Weights of a small transformer language model.
Architecture: RMSNorm before each block, no biases in attention or MLP, untied embeddings.
Each number is 128 + 24 x the weight over its row's rms, rounded and kept within 0 to 255. Layers, rows and columns count from 0. The size above them is the row's rms in percent of the matrix's.

# layer 8 attention query, 64x128, rms 0.0941, rows 0-12, columns 0-127
size [ 99  78  91  98  93  90 101 110  82 100  98  98 103]
[[ 88 127 141 136  73 146 116 148 116 164 128 131 147 147 153 110 149 128 145 125 109 113 101 107 127 162 150 101 143 134 120 111 126 137 124 147  97  96 146 136 141  86 126 167 160 173 109 148 147 141 174 156 141 160  67 164 109 153 149 150 142 128 132 140 115  94 180 153 106 119 155 136 152 130 119  73 118 153 126 125 104 103 141 145 170 125 130 150  94 150 164 123 142 107 132 124 158 137 171 113 126 140 126 127 128 108 118  91 144  69  94  87 137 115 111 135 119 105 130 124  88 137 112  93 165 172 136 140]
 [130 141 151 139 120  93 153 156 138 125 146 144 136 106 154 154 105 126 143  98 109 190 166 148 126 158 127 141 101 111 129 131 122 152 102 131 119 134 142  98 127 117 155 136 137 174 109 122 134 143 175 125 113 124  96 143  81 146 116 157 156 103 118 139 116 138 158 160  99 139 175 166  98 126 137  61 129 116  96 153 146 134 126 123 155 139 121 137  84 132 217 141 112 144 146 166 132 107 105 133 149 137 127 108 152 125 126 131  88 156  79 145 133 117 145 109 110 128 119  87  91 135 151 122 115 145 170 143]
 [135 126 167 143 124  90 135  98 141 128 115 124 191 135 159 113 128 139 131 145 186 155 127 158 111  91 114 149 115 139 124 116 132 132  82 132 143 107 143 142 146 135 122 118 146 152  95 111 121 144  94 109 117 180 141 163 125  97  81 123 145 104 125 103 171 125 106 142 105 122 124 149  98 142 135 130 116 184  82 143 162 142  94 132 170 125 120 132  70 140 140 126 155  92 148 135 139 135 126 165 138 151 115 113  96  85 131 122 124  85  89 167 170 148 103 114 127 139  98 116 139 136 161 101  93 142 134 134]
 [158 125  99 101 128 110 121 127 105  66 133 112 128 136 142 135 158 148  82 126 116 130  92 150 132 110  97 110 166 142 128 129 147  97 138 112 154 124 133 106 143 144 168 102 111 132 144 133  93 117  84 126 111 101 173 101 161  88 108 114 122 151 128 123 113 126  65  99 135 129 120 135 130 104 131 146 113  97 123 132 100 133 128 122 132 113  99 103 151 107  96 144 102 167  99 116 118 119 104 177 125 124  86 138 154 143 144 144  96 148 159 141 128 108 151 137 125 106 147 134 141 204 145 177  98  68 145 153]
 [130 109 141 150 114 191 151 169 162 157 134 159 143 142 130 136 111 156 116 147 134 100 131 142 151 149 124 148 156 127 110 118 122 112 115 165 148 180 117 132 128 136 164 205 114 140 118 163 134 135 132 108 156 131 147 136 105 149 119 145 105  93 133 154 123 135 148 133 147 169  93  86 169 153 149 144 140 149 132  81  64 137 145 136  96 151 129 108 109 148  86 150 139 101 144  64 138 146 118 123 139 147 146 126 128 149 131 106 117 121  96 131 138 132 117 127 153 113 117 115 135 109 114 101 152 145  60 150]
 [127 146 117 128  66 167 120 129 100 193 109 109 117 133 117 126 111 108 158 112 113  84 122 118 133 160 157  92 126 147 130 131 105 125 112 126 112 153 127 137 115 128 103 181 153 127 136 148 132 136 153  77 147 141  67 163 117 145 125 138 165 132 136 122 157 102 138 141 130 134 109  94 145 156 104 118 102 129 152 106 106 152 125 129 127 146  91 142  73 135  94 133  79 125 109 138 157 105 154 137 143 127 121 125 130 125 137  82 149 105  98 116  84 116 123 187 147 121 120 135 103 130 149  79 175  96 144 143]
 [154 116 130 165 148  84 129 104 147  86 152 128 160 162 135 143 132 128 130 144 118 142 173 136 129 139  80 159 180 128 141 123 141 130 110 140 141 163 146 111 152 104 150 114 110 107  79  98  92 148  97 107 112 153 183 129 156  99  87 112 106 131  92  93 119 150 115 132 137 139 168 149 113 110 131 107  86 127 117 149 147  96 106 124 150 120 125 100 142 142  79 156 129 116 103 100 139 135 118 147  94 115 108 153 165 146 134 125  94 150 123 142 163 122 116 128 135 137 168  97 133 160 153 173 116 100 162 162]
 [135 142 125 151 135 109 105 143 157 141 106  93 158 130 125 174 111 160 113 126 139 125 111 153 132  81 118 186 142 112 136 156 119 125 111 161 152 138  88 130 139 156 146 150 120 114 127 141 120 101 100  88 137 149 153 104 140 109 119 146  90 107 112  94 109 119 125 144 143 131 163 109 113 130 159 192 154 145 128 111 203 149 163 139 133  93 118 104 128 131  56 147 151 137 117 121 122 183 134 145 116 115 184 137 168 117 121 127 104 161 158 132 122 125 121 130 163 111  97 141 139 140 132 141 105  88 134 128]
 [144 123 133 145  99 162 112 151 133 186 124  78 131 161 153 131 105 108 145 159 127 170  69 150 153 165 156  92 124 105 120 107  96  84 122 103 113 123 134 145 140 153 120 136 148 104 160 130 121 128 159 156 130 118 108 186 116 106 173 164 142  80 113 117 147 101 130  95 154 164 123 121 158 131 143 144 158 142  96 118 102 143 164 149 125 153 121 110 128  96 110  93 132 113 157 124 109 129 114 138 134 166  70 129 114 131 100 125 141 112 120 132 103 160 116 119 140 156 125 176 120 156 104 120 115 100 143 104]
 [108 139 102 135 121 161 125 112 124 119 151 169  83 105 158 160 139 109 134 167 117  87 147 113 111 157 157 146 142 172  64 114  95 121 147 121  71 140 146 158 102 107  97 132 152 165 124 112 146 156 160 106 109 115 105 112  81 146 115 123 160 146 112 143 148 179 167 129 117 106 130 147 139 127 108 121 127 110 148 179 104 129 129 108  88 124 112 122 147 138 149 116 136 140 115 126 131 170 178 110 154 135 180 130 103 122 120 108 159 100 170 143 140 110 153 113  98 117 123 113 112 130 149 131 133 166  99 125]
 [130 125 120 141 144 141 136 135 170 155 132 140 122  82 139 140 112 110 132 105 157  99  57 179 134 115  88 130 170 145 102 104 123 146 128 157 148 183 109 131  99 125  81 170 129 123 133 122 108 136 152 166 129 112 136 138 115 144 135 146 117 164 167 132 130 144 151 101  95 138 128 171 140 159 141 102 126 100 126 135 125 129 119 169 118 130 123 133 111 152 154 119  98 125 161 103 129 115  97 154  93 149 152 138  93 143 100  86 142 104 107 116 137 132 146 124 126 129  99  85 121 128 165  78 142 105  75  85]
 [ 63 154 197 139 101 128 130 109  99  93 138 122 152 144  85  76 127 153 143 110 103 109 116 159 114 108 139 118 175 137 128 126 152 105 151  80 141 100 158 111 124 130 149 131 159 117  78 105 113 158  95  96 172 120 103 130 100 111  74 153 127 108 134 121 132 126 108 140 151 112 104 103 134 134 120 115 135 162 113 123 167 121 120 145 170 157 150  85 135 147 142 164  95 130 115 134 142 115 134 127 150 138 114 131 153 134  91 106 140 129 102 143 118 166 136 142 135 116 126  70 106 127 139 126  98 130 129 167]
 [144 101 111 131 163 124  96 111 113 131 125  76 140 125 121 158 133  85 131 129 146 154  95 131 133  68 101 159 103  82 146 141 142 129 116 158 109 104 113 108 143 116 160 105  64 129  93  94 116  93 135 119 107 151 154 136 133 119 122 120 155 154 115 133 120 143 161 136  81 123 137 170 164 128 150 194 127 133 122 174 174 148 142 133 141 109 117 121 126  75 144  88 128 139 117 124 171 147 131 156 105 121 126 154 140 145 119 162  79 165 140 127 143 148 139 134  96 113 144 145 168 118 123 124 134 115 151 117]]
# layer 8 attention key, 64x128, rms 0.1, rows 0-11, columns 0-127
size [ 88  82  88 106  91  94 106 100  93  98  90 110]
[[170 126 107  94 143 125 119 128 147 117 136 147 112 114 133 146 149 122 130 120 138 107  77 155  94 130 109 170 118 132 116 117  96 102 107 149 125 183 140 156 138 170 118 118 130  78 167 142 107 109  93  75 178  64 130 133 135 113  95 152 149 132 122 113 141 150  87 128 119 179  59 149 138 157 135 165  88 151 113 124 115 139 115  93 119 116 102 122 148 134 100 160 124 171 127 117 146 106 141 150 128 136 154 146 122 100 141 121 129  92 123  99 124 113 150 131 110 130 104 128 125 144 173 160 131 105 144 115]
 [126 105 153 142  96 140  93 153 125 149 127 111 126 159 120 124 138  97 175 102 172 136  98 137  94 159 153 163 117 153 142 120 133 105 135 168 110  90 132 144 158 155 124 140 137 154 114 153 162 111 157 133 159 125 110 155 102 124 137 132 127 130 162 116 174 132 158 109 100 117 103  90 163 119 113 159 114 109  77 142 109 135 166 145 114 192 129 162 171  93 109 119 154 136 137 137 155 131 162 117 124 165 175 147 134 142  87 115 134 108 154 110 135 157 131 112  87 150 105 158 105 111 151 120 159 135 133 104]
 [137 118  98 168 109 145 115 126 110 147 142 166 102 145 103 140 131 141 179 144 123 116 144 138 149 147 122 124 146 120 176 119  84 138 126 155 122 142 163 140 102 142 128 141 137  81 127 144 105 115 133 112 180 107 124 128 111 142 122 169 170 136 124 159 154 158  88  99 104 170  88  92 151 165 150 138 127 133  96 150 106 132 136 125 107 144 107 121 158 112  94 154 150 127 199 116 163 125 146 140 134 149  88 153 149 158 109 140 137 124 121  93 107 161 161 113 116 113 119 111 126 124 102 164 184  92 152 130]
 [102 113 128 169 147 125 135  93 160 128 137 147 106  87 122  76 102 126 141 112 175 125 134 109 122 129 156 142 116 142 147 152 136 143 120  99 131 120 114 147 133  89 124 146 124 142 123 133 130 158 145 142 135 129 132 135 101 162 157  77 105 112 180 105 127 143 138 169 118  98 163  92 117 104 139 136 153  98 125 119 113 120 135 135 106 116 191 152 120 127 140 106 139 143 154 150 128 130 160 127 129 117 179  79 102 152 101 160  93 147 124 159 151 173  91  97 148 103  96 128 131  96  93  83  83  91 116 136]
 [ 78 120 147 137 148 132 129 109 175 103 134 114 137  96 147 144 122 185 137 139 182 128  98 149 101 113  97 156 132 129  93  73 135 138 102 137 114 109 137 142 161 118 102 128  85 148  91 115  82 143 154 138 125 149 102 134 102 128 126 178 148 131 163  69  99 142 100 151 112 118 147 134 113 121 132 131 160 129  87 131 154 133 102 157 156 146 103 155  96 162 153 112 150 120 152 136 138 143 140 127 123 136 127 103 140 101 166 128 105 141 124 170 192 127 141 116 130 111  99 136 132 127 113 120 132  86 125  88]
 [172 110  92 148  93 102 157 130 110 137 129 123 130 160 151 141 142 153 171  96 178 133 107 183 102  89 103 145 148  95 112  92 125 127 128 133 111 148 114 168 156 133 126 164 161 130 126 118 113 107 160 130 157 100 140 174 117 134  99 155 163 117 129 143  66 169 117 131 108 152 135 105 134 132 142 169 124 168  86 132  90 132 144 118 116 139 127 110 123 143 146 141  91 138 181  85 168 149 161 118 119 147 105 141 142 106 175 109 144 131 137 114 125 101 123 116 114 122  98 158 130 147 156 134 133 126 107 118]
 [131 120  90 135 150 101 176  97 103 122 118  95 137 100 113 104 135 106 127 141  89 113 116 109 139 110 116 152 160 140 141 162 129 150 161 107 139  36 125 114 160 116 129 113 181 144 152 122 171 149 125 183 125 105 149 117 132 116 138 127 109 119 113 139 111 171  99 137 162  92 139 161 112 110 108 117 153 109 140 122 119 106 153 147  80 117 165 124 125 121 112 113  80 143 123 101 118 128  85 135 147 132 137  97 129 144 129 101 119 162 144 153 106 112  92  96 161 140 147 134 113  67 105 127 139 128 142 138]
 [109 114 128 147 135 100 118 104  87  93 182 134 131 113 149 113 130 124 132 175 162 173 179 117 141 144 141 106 116 161  79 135 102 160 166 164 147 106 148 166 125 110 148 126 122 124 128 115 115 141 128 136 121 133 164 120  95 134 153  90  90 128 162 112  94 155 135 109 102  91 124 144 144 123 132  71 106 115  99  81 148 144  93 122 138 149 127 137 124 137 159 106  94 121 110  97 123 110 130 149 135 153 111 102 125 160 157 123  80 131 115 159 123 128  58 101 131 103 143  91 139 115 116 117 133 107 116 109]
 [125 136 145 148 143 138 122 148 137 107  85 120 114 123 156 144 142 150 138 126 150 105 163 148 144 106 138 147 104 113 126  98 110 127 113 185 109 110 129 135 169  95  93 126  96 150 177 146 110 103  81 128 172  82 107 161 130 145 142 155 146 137 153 132 119 123 116 120 115 139 161  73 151 132 155 145 146 133 141 142 123 131 108 121 144 135 159 150 112 127 157  75 147 119 136  83 147 133 167 106 145 173 143 139  71 102 143 153 128 169 162 111 121  90 123 100 115  87  81 124 127 125 139 153 167 128 116  97]
 [136 127 162  84 125 156 109 158 211 167 150 143 160 138 137  97 143 107 154 111 140 129 125 143 153 126 110 157 111 147 115 109 123 125 133 183 126 178 114 126 154 143 123 135 116 128 151 108 148 142 117 122 176 157 112 116  88 117 131 170 153 125 110 136 159 142 143 118  92 175  98 139 131 178 157 125 151 137 117 138 110 165 107 133 144 135 106 145 112 162 138 114 157 153  79 134 142 115 126 159 145 103 147 157  94 112 130  97 152 105 103  75 132 142 132 119 102 139 106 133 119 184 140 135 140 114 133  98]
 [154 136 113 125 108 142 150 148 156 130 140 119  83 117 111 159  84 156 132 123  98 113 125 155 103 116 109 162  88 123 136 115 123 132 146 123 119 145 159 125 141 118 138 106 136  94 151 195  95 129 132  93 127 163 128 122 123 151 134 203 117 122 123 130 154 110 100 119 112 152 139  73 173  90 105  97 151 114 102 137  84 122 126 131 127 118 161 169 100 130 108  91 123 158  87 138 126  88 122  91 111 132 177 141 136 105 146 126 121  99 121 139 107 127 108 153 111 117  76 171 114 147 138 154 125 161 114 124]
 [134 114 106 131 135 122 144 117 116  96 168 137 111 119 126 123 165 133 112  99 128  91 136 115 111 115 130 111 125 117 135 151 149 150 130 166 127  73  94 162 149 140 125  95  75 137 124 154 121  96 149 123 115 174 155  85 112 137 103 113  80 141 118 138 119 173 136 165 105 108 125 138 108 138 111 117 140 149 154 112 135 145 142 126 120 124 105 191 146 126 104  94 100 113  78 124 109 110 107 101  71  72 155 128 132 126 105  92 105 177  97 159 127  93 170 168 142 114 120 115 126 113 125 154 115 111 148 141]]